Part of a small language model's weights: 16 layers.
Each number is 200 + 20 x the weight over its row's rms, rounded and kept within 0 to 999. Layers, rows and columns count from 0. The size before them is the row's rms in percent of the matrix's.

# layer 13 MLP up, 640x320, rms 0.174, rows 334-414, columns 80-119
103,249,227,199,177,239,197,189,195,206,209,206,199,205,193,183,216,222,218,211,171,169,224,191,194,195,199,205,184,184,186,191,250,183,214,204,217,187,185,200,184
096,199,202,231,202,215,190,200,181,213,162,201,200,199,215,241,218,222,218,199,177,219,185,215,212,204,160,223,203,258,179,186,187,181,217,183,203,221,213,195,218
097,203,186,226,217,219,180,183,205,175,176,192,203,173,227,163,196,230,208,212,212,208,226,191,226,240,205,211,210,205,200,202,193,179,178,201,178,158,213,179,166
100,204,180,165,207,197,191,207,215,197,168,242,191,212,204,208,194,214,196,209,197,201,218,189,171,218,203,180,172,206,226,210,198,197,196,240,220,216,235,179,197
099,202,200,200,204,206,182,210,196,202,161,186,211,188,209,191,198,174,153,207,203,218,203,192,197,187,225,195,187,239,238,194,206,219,197,197,220,186,234,236,227
111,174,209,193,151,211,211,218,219,234,232,240,180,201,183,203,162,171,187,193,201,225,185,198,217,198,167,201,212,207,188,171,211,201,213,214,202,224,182,188,193
101,201,183,202,170,207,178,190,220,191,170,186,167,211,216,193,181,163,171,159,185,198,223,226,208,229,213,209,195,196,231,186,221,213,195,203,201,203,188,228,191
101,234,190,186,226,166,233,188,208,220,190,204,210,259,195,213,216,185,181,223,209,215,187,202,201,179,209,207,224,206,187,198,210,214,180,240,224,214,231,185,188
100,169,166,195,235,198,206,193,224,194,198,191,220,211,167,213,254,195,208,189,180,195,196,192,182,236,201,197,202,209,237,177,187,223,169,211,213,232,209,206,152
092,203,204,193,191,224,195,221,199,146,183,206,204,195,193,192,196,200,193,186,183,231,203,199,180,181,245,193,208,225,243,195,191,210,197,193,215,231,219,193,257
100,171,198,166,172,203,199,195,192,180,167,211,212,186,202,219,226,231,197,197,180,199,187,193,173,177,204,210,180,228,175,199,173,204,218,226,206,220,194,232,227
103,206,191,178,181,158,163,211,178,157,221,204,222,236,179,187,224,210,184,223,212,217,222,204,199,175,179,203,219,195,198,216,224,201,201,205,216,220,170,174,170
103,212,181,219,205,195,215,224,221,206,223,194,196,174,172,237,206,188,204,170,176,213,173,219,210,205,167,199,224,216,174,216,196,199,208,230,200,133,205,195,208
094,182,229,192,175,226,188,197,203,201,174,167,189,209,205,221,181,184,197,185,202,170,208,183,200,225,191,151,169,200,195,201,207,215,170,196,153,203,204,211,196
103,216,242,222,236,208,188,217,209,198,185,181,214,156,240,202,206,198,190,220,189,193,186,204,202,217,229,213,192,184,227,182,218,230,191,220,211,180,227,222,186
097,178,173,236,205,191,159,210,194,189,157,170,201,236,200,210,232,194,184,185,207,197,225,203,212,193,214,165,201,231,206,189,236,199,194,212,208,187,182,185,218
103,210,199,217,220,227,186,197,230,180,207,218,213,195,187,233,171,197,191,197,174,212,187,192,184,229,188,195,162,225,180,190,247,170,219,209,220,198,205,200,202
103,165,218,201,193,205,190,182,201,199,202,223,196,210,186,211,221,191,182,195,186,186,184,206,222,210,214,176,212,177,199,200,204,192,229,228,223,200,215,191,199
096,171,201,179,190,171,204,206,229,186,189,191,188,192,219,194,187,210,185,203,169,206,211,212,180,188,192,213,208,192,189,168,206,183,206,212,216,181,172,185,222
099,207,193,240,193,197,213,240,151,176,193,185,188,182,219,238,235,161,219,185,207,225,189,197,194,207,198,175,193,181,207,189,220,215,211,182,208,178,223,190,212
098,224,227,222,186,220,193,190,222,193,172,227,202,224,215,228,205,227,178,211,162,188,217,181,172,229,240,195,207,187,158,199,214,209,180,208,176,218,179,204,185
090,179,223,206,182,204,185,197,213,204,217,192,234,178,238,208,212,200,233,194,205,201,219,177,216,220,189,230,210,208,190,208,170,210,203,215,204,213,204,199,234
095,173,240,203,204,193,200,209,172,205,191,211,204,239,198,195,192,195,173,203,202,216,241,186,182,182,235,190,154,173,211,190,231,186,188,198,192,222,190,219,169
111,209,198,219,188,236,178,167,215,226,181,211,206,179,182,208,202,213,182,231,161,207,200,168,191,172,177,244,177,223,170,196,211,186,177,191,211,191,209,224,219
100,191,187,214,198,201,227,200,173,191,209,213,227,185,215,224,190,240,170,199,218,182,200,206,184,182,163,186,226,194,211,202,202,211,170,167,204,197,192,200,204
097,181,232,194,203,202,195,237,225,245,203,206,195,189,195,189,173,212,195,197,253,202,186,197,213,211,200,191,193,197,171,178,210,183,188,192,197,176,191,191,233
095,201,215,198,186,215,213,168,216,194,183,208,224,169,180,171,173,165,184,154,218,194,213,183,203,219,210,185,217,181,225,221,213,232,211,208,193,188,230,196,205
100,173,235,200,220,190,197,203,172,181,200,239,206,206,207,196,223,210,224,221,197,181,172,211,190,210,202,178,179,188,214,193,198,173,179,172,224,212,176,198,201
096,202,212,236,168,194,183,175,187,194,201,197,194,195,171,212,226,198,189,165,206,218,202,168,198,242,209,221,209,211,205,202,199,220,188,199,236,175,186,207,216
091,209,220,236,176,189,189,199,189,187,218,215,212,222,199,212,201,220,206,199,214,233,174,223,213,203,232,205,180,220,197,176,243,234,212,212,183,199,185,170,202
104,204,236,193,186,174,170,199,185,212,206,179,200,188,193,185,195,218,212,209,197,222,135,180,188,201,197,174,232,189,207,196,194,246,192,205,219,215,182,169,172
104,192,186,225,181,222,178,175,193,207,214,216,196,208,209,201,204,177,215,181,199,177,186,210,207,201,194,177,198,182,195,225,190,214,242,230,205,194,227,212,178
097,208,202,190,160,194,191,209,240,189,231,174,204,197,202,172,225,174,137,193,200,195,242,192,198,189,202,218,200,187,179,212,205,219,177,202,196,192,211,185,203
104,186,195,188,149,195,216,196,166,176,203,209,192,211,134,188,183,213,183,192,203,193,167,219,240,206,218,188,221,221,226,224,201,192,194,181,222,195,181,199,176
093,223,244,171,191,205,265,184,178,179,162,205,210,226,236,211,209,185,189,221,185,178,188,181,187,168,201,208,218,230,218,180,198,194,209,204,185,186,211,196,172
099,158,196,160,177,211,199,220,229,216,204,217,214,194,176,207,235,240,211,196,248,228,194,178,190,185,195,192,205,213,226,242,219,183,190,197,194,172,194,188,241
106,197,228,229,211,195,178,216,208,184,204,203,187,166,237,204,215,210,222,220,184,202,205,214,186,200,218,222,215,189,195,192,227,169,229,228,216,218,202,168,188
100,203,195,196,223,226,185,178,228,208,181,182,196,215,209,186,204,215,178,233,215,224,184,229,206,198,172,228,174,191,219,219,206,171,202,209,219,197,167,178,183
106,204,198,198,195,186,158,208,200,200,172,180,164,206,199,188,226,191,210,186,190,149,192,183,217,196,209,183,195,196,220,235,232,193,208,195,201,192,207,215,202
099,220,182,221,227,215,205,200,197,178,197,229,206,213,194,175,194,208,195,162,178,206,219,183,206,224,189,210,219,183,187,195,203,182,195,212,202,210,187,176,182
104,199,210,185,218,186,222,175,216,217,165,202,195,235,195,171,220,172,207,189,214,172,199,190,201,179,194,198,204,212,223,175,179,197,182,181,194,191,159,183,188
114,195,201,205,171,182,170,160,218,207,208,198,192,219,203,221,196,216,195,196,187,220,131,200,163,203,190,211,193,211,227,214,190,183,214,229,228,206,158,232,182
108,206,152,194,201,158,183,213,203,196,181,202,198,197,223,183,200,205,225,186,170,177,189,185,195,193,178,185,231,204,169,145,228,185,187,216,219,210,226,190,215
104,210,247,203,224,202,225,197,225,205,195,189,231,205,192,150,240,194,181,213,201,211,206,196,205,193,219,195,190,208,204,181,148,199,210,208,195,208,181,197,193
101,218,181,236,217,179,156,229,203,236,183,208,176,150,152,238,203,242,199,215,168,201,202,227,200,191,219,233,226,183,198,212,232,205,203,164,206,220,186,188,182
100,201,222,215,178,203,196,171,202,181,216,218,169,208,188,220,233,196,198,213,190,197,193,229,217,198,190,229,204,241,218,221,190,221,215,191,195,219,168,176,216
097,218,199,208,208,172,222,210,170,187,189,216,206,209,205,210,194,202,198,203,173,186,159,165,179,220,205,169,224,203,204,184,175,204,218,203,202,194,200,202,203
091,162,222,230,167,210,210,236,174,228,153,211,214,173,233,201,204,216,204,183,204,182,200,214,210,206,225,177,195,210,214,217,206,212,206,237,208,191,175,204,171
101,197,210,209,212,175,152,211,226,178,168,194,195,227,191,178,211,219,216,201,171,215,233,231,203,183,166,208,208,221,223,188,192,184,231,211,221,218,206,203,146
099,172,201,173,192,191,189,195,192,197,192,173,176,205,204,192,188,207,239,201,180,216,197,236,208,194,219,205,218,197,214,164,230,252,178,190,236,192,208,233,181
093,212,173,192,167,185,232,232,193,200,202,222,175,198,223,200,160,181,196,216,178,176,182,178,226,215,191,188,214,203,186,209,176,187,205,163,211,181,206,245,199
090,197,189,204,189,183,214,164,177,196,209,181,199,199,169,201,174,179,224,197,203,191,220,197,239,222,214,224,180,190,198,206,187,218,213,237,202,209,213,224,187
099,240,259,245,183,187,259,201,243,182,163,207,217,209,158,177,217,222,182,191,227,180,186,202,191,194,181,206,184,211,184,178,227,182,174,192,183,172,190,209,207
098,210,177,197,201,215,183,207,198,172,197,203,197,201,199,212,211,202,241,205,222,202,168,198,227,197,202,178,169,195,192,201,183,194,194,187,221,221,172,214,183
097,188,226,226,212,203,184,205,193,187,189,208,216,189,190,209,169,217,216,189,221,218,212,207,205,199,169,172,179,212,207,227,219,197,209,190,152,182,209,204,181
095,178,213,191,182,179,175,214,235,237,199,210,200,224,180,206,213,204,189,190,183,226,209,208,205,155,178,170,185,190,233,208,230,198,235,190,200,183,189,195,222
095,202,206,169,197,226,184,206,229,168,201,219,175,240,198,185,186,190,214,180,179,190,187,190,223,213,181,178,213,177,220,219,216,183,183,201,193,200,225,187,154
098,193,189,204,177,209,209,208,199,163,187,186,182,181,183,195,181,204,181,193,185,183,200,176,168,220,184,209,186,221,227,173,232,166,223,212,216,204,192,188,191
099,175,201,174,229,229,193,226,179,196,211,203,225,202,223,184,178,229,200,211,204,197,216,222,192,185,211,200,202,221,204,220,202,226,182,198,188,193,183,203,155
096,207,201,195,176,225,161,190,191,193,193,197,230,183,235,190,220,194,203,183,186,217,200,195,219,185,187,195,220,192,186,217,214,200,194,222,199,224,179,209,177
100,194,232,175,172,173,181,191,215,198,181,214,221,215,199,197,213,207,190,193,193,233,271,170,196,199,177,217,224,193,212,234,186,216,178,198,216,186,201,193,182
096,206,221,205,198,182,197,232,225,205,181,225,195,195,249,199,165,190,188,190,212,194,191,186,213,180,162,212,214,167,212,197,232,205,244,193,151,162,207,196,161
097,214,238,215,178,192,199,179,187,193,196,190,225,194,213,198,139,156,238,168,250,210,217,220,229,221,186,199,201,183,214,197,156,201,211,183,216,221,204,204,180
108,179,207,205,189,188,235,182,205,217,193,194,179,194,190,182,197,198,206,194,161,168,217,171,233,188,215,197,215,184,206,193,203,187,199,192,206,249,139,206,198
090,177,205,187,188,202,192,198,203,179,216,178,209,208,183,211,193,171,157,212,194,173,226,171,221,159,186,189,222,180,209,229,213,246,183,234,204,200,182,199,202
103,228,169,207,209,162,220,182,192,204,188,239,232,264,182,169,198,207,212,175,219,202,224,232,167,187,186,196,186,177,178,211,197,213,221,253,201,153,176,231,196
107,201,203,189,142,173,215,200,231,201,163,182,196,187,185,177,199,202,203,201,196,199,248,195,206,209,195,184,209,184,188,199,216,218,201,229,182,195,198,230,212
101,216,213,209,197,195,195,168,175,157,205,213,209,167,196,212,150,179,191,214,206,202,184,219,199,216,174,200,190,198,205,224,190,163,178,192,198,195,239,191,196
102,177,215,196,197,217,202,197,211,203,184,195,227,212,185,185,195,208,216,195,218,160,210,206,245,187,199,186,190,212,164,179,214,182,233,152,199,211,210,179,165
109,199,172,197,201,160,178,216,229,217,195,226,158,203,205,198,224,204,204,247,207,242,174,232,209,215,165,170,221,184,212,214,186,181,152,202,244,219,183,225,193
105,202,229,212,233,224,229,205,222,197,237,213,204,194,225,230,260,147,203,198,199,218,195,211,220,212,178,227,210,227,212,217,193,213,218,184,206,216,207,191,222
097,182,189,262,180,166,206,246,210,204,187,193,180,197,187,186,166,193,204,174,210,192,193,201,170,187,237,231,190,161,177,216,169,189,222,192,194,201,173,201,179
102,220,181,216,207,215,196,243,196,186,212,173,181,212,225,203,193,212,187,185,191,231,207,182,195,191,207,223,202,187,216,211,178,188,189,218,212,153,185,190,188
099,211,203,211,209,236,199,200,191,210,225,208,203,197,201,215,188,208,191,200,214,178,199,192,201,239,209,173,224,214,199,247,229,209,196,196,211,182,193,220,210
083,172,180,189,192,193,185,199,207,192,165,176,212,184,200,241,198,187,168,201,172,223,195,188,220,207,177,172,228,210,221,225,169,196,247,227,220,188,191,161,208
091,209,222,198,190,217,213,197,219,224,175,216,199,188,185,229,215,169,195,202,189,181,206,207,193,186,217,168,178,194,195,250,204,202,201,213,222,215,236,181,215
092,216,209,178,218,199,196,171,182,195,181,215,217,208,168,194,205,173,203,178,204,214,212,162,185,247,214,204,214,180,196,196,228,203,194,209,193,233,195,232,195
100,247,208,196,171,183,194,216,189,240,232,197,213,198,187,207,207,152,169,160,199,166,189,192,190,195,157,204,217,208,228,222,223,170,225,187,222,182,193,218,222
104,179,201,179,194,168,234,222,201,196,188,220,189,188,193,180,207,187,201,201,205,189,172,211,214,168,198,230,192,234,204,185,228,220,213,194,191,190,197,232,179
104,193,172,237,221,226,170,213,198,200,219,210,171,225,228,223,196,206,208,169,190,196,179,234,236,191,145,185,220,212,204,225,167,200,198,218,189,222,218,174,217
088,215,210,211,202,201,198,173,210,191,172,197,204,191,219,210,199,227,190,165,223,154,167,205,218,176,211,208,181,198,204,185,223,233,199,181,156,184,212,183,174